Weights of a small GPT-style language model, trained from scratch on English Wikipedia.
Architecture: RMSNorm before each block, rotary positions, no biases in attention or MLP, untied embeddings.
Training: a variant of Adam for these matrices, 1120M tokens, 8545 steps.
Each number is 500 + 25 x the weight over the matrix's rms, rounded and kept within 0 to 999. Layers, rows and columns count from 0. Numbers have three digits each.

# layer 6 attention query, 256x256, rms 0.0858, rows 139-146,203-209, columns 128-255
466510513442531491519492433534472460505545587461503469488479444440528504485533480551561501503467531525526500554504488480492500457522471552473478523519549520481486439505523498497479490437505481522468549536442469488478443482544501520493482508511472499473490458527455481492492533459493524470425486537473504444513491504423485530501508501492451475534483510441454458526557492477459463556517
540502464582450440443484508468494509479479501518542486524511494506490499490521509477468482474494485487473503504499458521537513517485542501523516496496448506509498544463492461476488438560498542522516497495510504504485585464457494522522496498504544539517504497475492492518526478543519503501551501462533491500500508498539534536530523479502531491510581502545543470477497505477546520495492
559483523504482509469517513423510537541502477516494515499551500520495478539440513543478485499523495533492537494476496504511498475467494481561553541482460450541496538518503515516521547554532499526495454486476467489544526546508468493492456421480524526515495589520523547526497498515462461512515501467481510558536460520541528467538466469542476513535511541513541499483452483541506525460480
527481516462516534533500526504491495554517509492490498462480525507532467511518486502516497491532510504511494527498498465534513485442510467484484516472539512502487507499528494492508519495498503475522475510494467505484487504480506490488494502489516495468444454488510501478496507491510526530507504492494466485493513512499492497517495495488499481491481496518485535487505487511504495518509
498497509501548522503504501507488483535541529505492531501457497480503501502488503512483497520491480536504489528502532462521497472465497502510469508496547490518530510485515494497487459507504472476472478520509523466462533501506489493469470480484506526458466447533522506453457542503512518519441512515455468470509471450482496550467470520518531498519487501507462465468549511492509483527505
490506535466470544478528521480506512537499475473472502480544498498486470536531490515496497499498498494514531466471490492518508540492483507512508513476512502505519521497488515494522511471562491547529473513476526467509518490497436515507471520466511499553483485455520529513487476520461493483523465519502517528516541481486524509517498527530466519501522521521527482501481543493506524496491
505481484500517459594430486489444466504433516503484519482467528471523529481496503515565500497521484525494465514489539542512534455531496487487512487497506511455504455516494508526465500471499519535470502470480497483495504487460487582522457527523459438515564496529471494497457521496495480495497508543494518454491484470487487531514494496467479484451457473472467508469498491515444497525530
501538516469518460553490532505521491474542524488437513478506510513501538531512508492481523485480512538517506465445523489507490529459439509484490500543513501442503479494482473511508508452513508487483477520463518511482500518515515524516467538509508491481506468499506516467477473502504476525507498481508482459543509496466456509509466545450512489487470517470472474476486502485494435533482
489462554499548539474514495534496516517495504508508529454481479496512470460478519525549527490478484527479497497498530452498492510521506513491465500445547510464500484472536500524552498512519513511477474507447494484514471536496523491454489480533510521447512462510505498453466528500517510479454553520482497467488509482483507564502498484545472505539504534473501482527537487525467466533514
495498471535493481498464517481483518483542469484488494529498484521478500503467531450471509515508496506478501462476512509493501519482499461513521474499470495517506540516489484504475486526480491465485494541527531476487518507489485493519487490477538540517472505505465492495505480526524502534528520469517490527506534491524497492484514505508536513496504539544514495506485522483540530517510
536472549490499485442487538475514540504473517490498492533533565513465495493477510515489541488500498461470514463513522530552466532510503484502496463456465478483476536460520520502507522523497482493500461499477526491559531502469493500528514465496565556521502530505464512487534463478527459537544512494539534571495507458541487493480491416541503534537541523550523488517452499481539526516486
496461472495526520489531495479482483573494529500495538453460485510506511511493500533545473545534497501509515534476474495490504511487501465486486512463514526503518494559508489500459550555501476468497495496499435481521512498535517498496512511491515513486428505461492486479506527527505512518493488491492462464490515500515531535493519466492515500536481456509521541529549463479512476536542
486506492472495476492470464506446482515511532471550520480502484550500448477461479522503482486472460519503547519463436513529495481484523550490491528497473498520525489498475484523453519496587508523469511492505532472442469503479476507452443512479464494466571478514427487504494475574530514507486510485517490485455534448467507542467539521493528515526479478512461479435475516497516495450547
520514539511447511476562523478485517493495488547521485481504551478500520487448526496566502500502502514478515510515522495534502540498508488494488552510517498515490505492507582500518460513541517520538484483515530521528475503525493501482494492496533503530446557477498503504496519494459474498513542513496529525550525523497527475512487489487495485493524504445530530434457472511477502485479
489519530484529496533510466538540475494487445492484527434478484486522512554515494519497505500502510537516478538501505463481534478499474507490463546517554516469552428526551528515494478473518497511465507496451470478474509519526555497459488552498471469449529496482524503467477528486499493485447514494491481402472482534475496520541490583504478466481466477439500526525540483526495453470522
# layer 6 attention key, 128x256, rms 0.0872, rows 75-81, columns 128-255
492464522529509519461463480508479489479501476486520506484522511512520477480502501491511517522482483498517503497543511494492536499510473515494494508503489468493529491515507510541532513518524465481504484472493499478515483500498482507506493470525514466491512512491496519526501544485476543492484551482482552493521469515459533519515507488516509474488452510471514513494468522481494502514539
529553490514492486530489540506486495536473487512480494489490503499508531525497505467483475484526476491488476484520524515545506530484513511516492503482494551489505515504497491476509503495482493517519484490524511501487502415492501520560505524486515501487483507514515459440531488476494532522534493480520464495486524507538526474490481539494533492514506494509470536473477494535529492499511
493504499539509471465510500512505490463470477503503502489553486547496514483540515489527503476527483497481507492564482497503503513515495498502529513528469486521524484503446470490515491533530520467506474493471476490477491491478486481509527452510495531483529510483497496494535504491501514511507496493474518477467477521478513525466487512537490521509491537488534539491509489488513489488519
494443522491501471527511513493471518477481431493524557524434469516487518487520483525479498504500503534521487477487510509479489528470497494520484533524480488447494531440560524519515520490527503463535485516511497488489525502449528521468477508495542508487468499518537525532508539572461528460499506508507527507471505507510565489502528510464520485494541486528541502480468510463486500502539
527432509504520436505509497514497534476513457532469503526482519513471476479488492521502510503485506509490478511471487488470486496498522525481476474494514500501484539482501500505476484546465520453524541475521496493529542558463473507512498527482513496537481523517521515514512515492502499493510472497509520466488510473503519542512500510496537502487473480528514487491473464487478503491484
470471542476526550430515456517494513462507501446515514455509450522503459496479499516530511533481547493539503486478515457484519475500489543514461496522504465542503478475521485551528483484522429465474530513477525499503471507553488524488482510509455460493511515500450520515463517483499498493494476478480526502537497493470541494528499471522494496479491527487458442489539528517475475545532
453508519508508514511482492498465488463504502485511512496482481520490487487476458467510534510475483503518507497474460506460477485511464535505501469520514479497514484495514506497510483479487482527494520498501539500501486497465526506502515496517459459470542466496482536507497506514517529521510491529513505479482526477473531513525498498478476500478515481495509527498522507481477507542471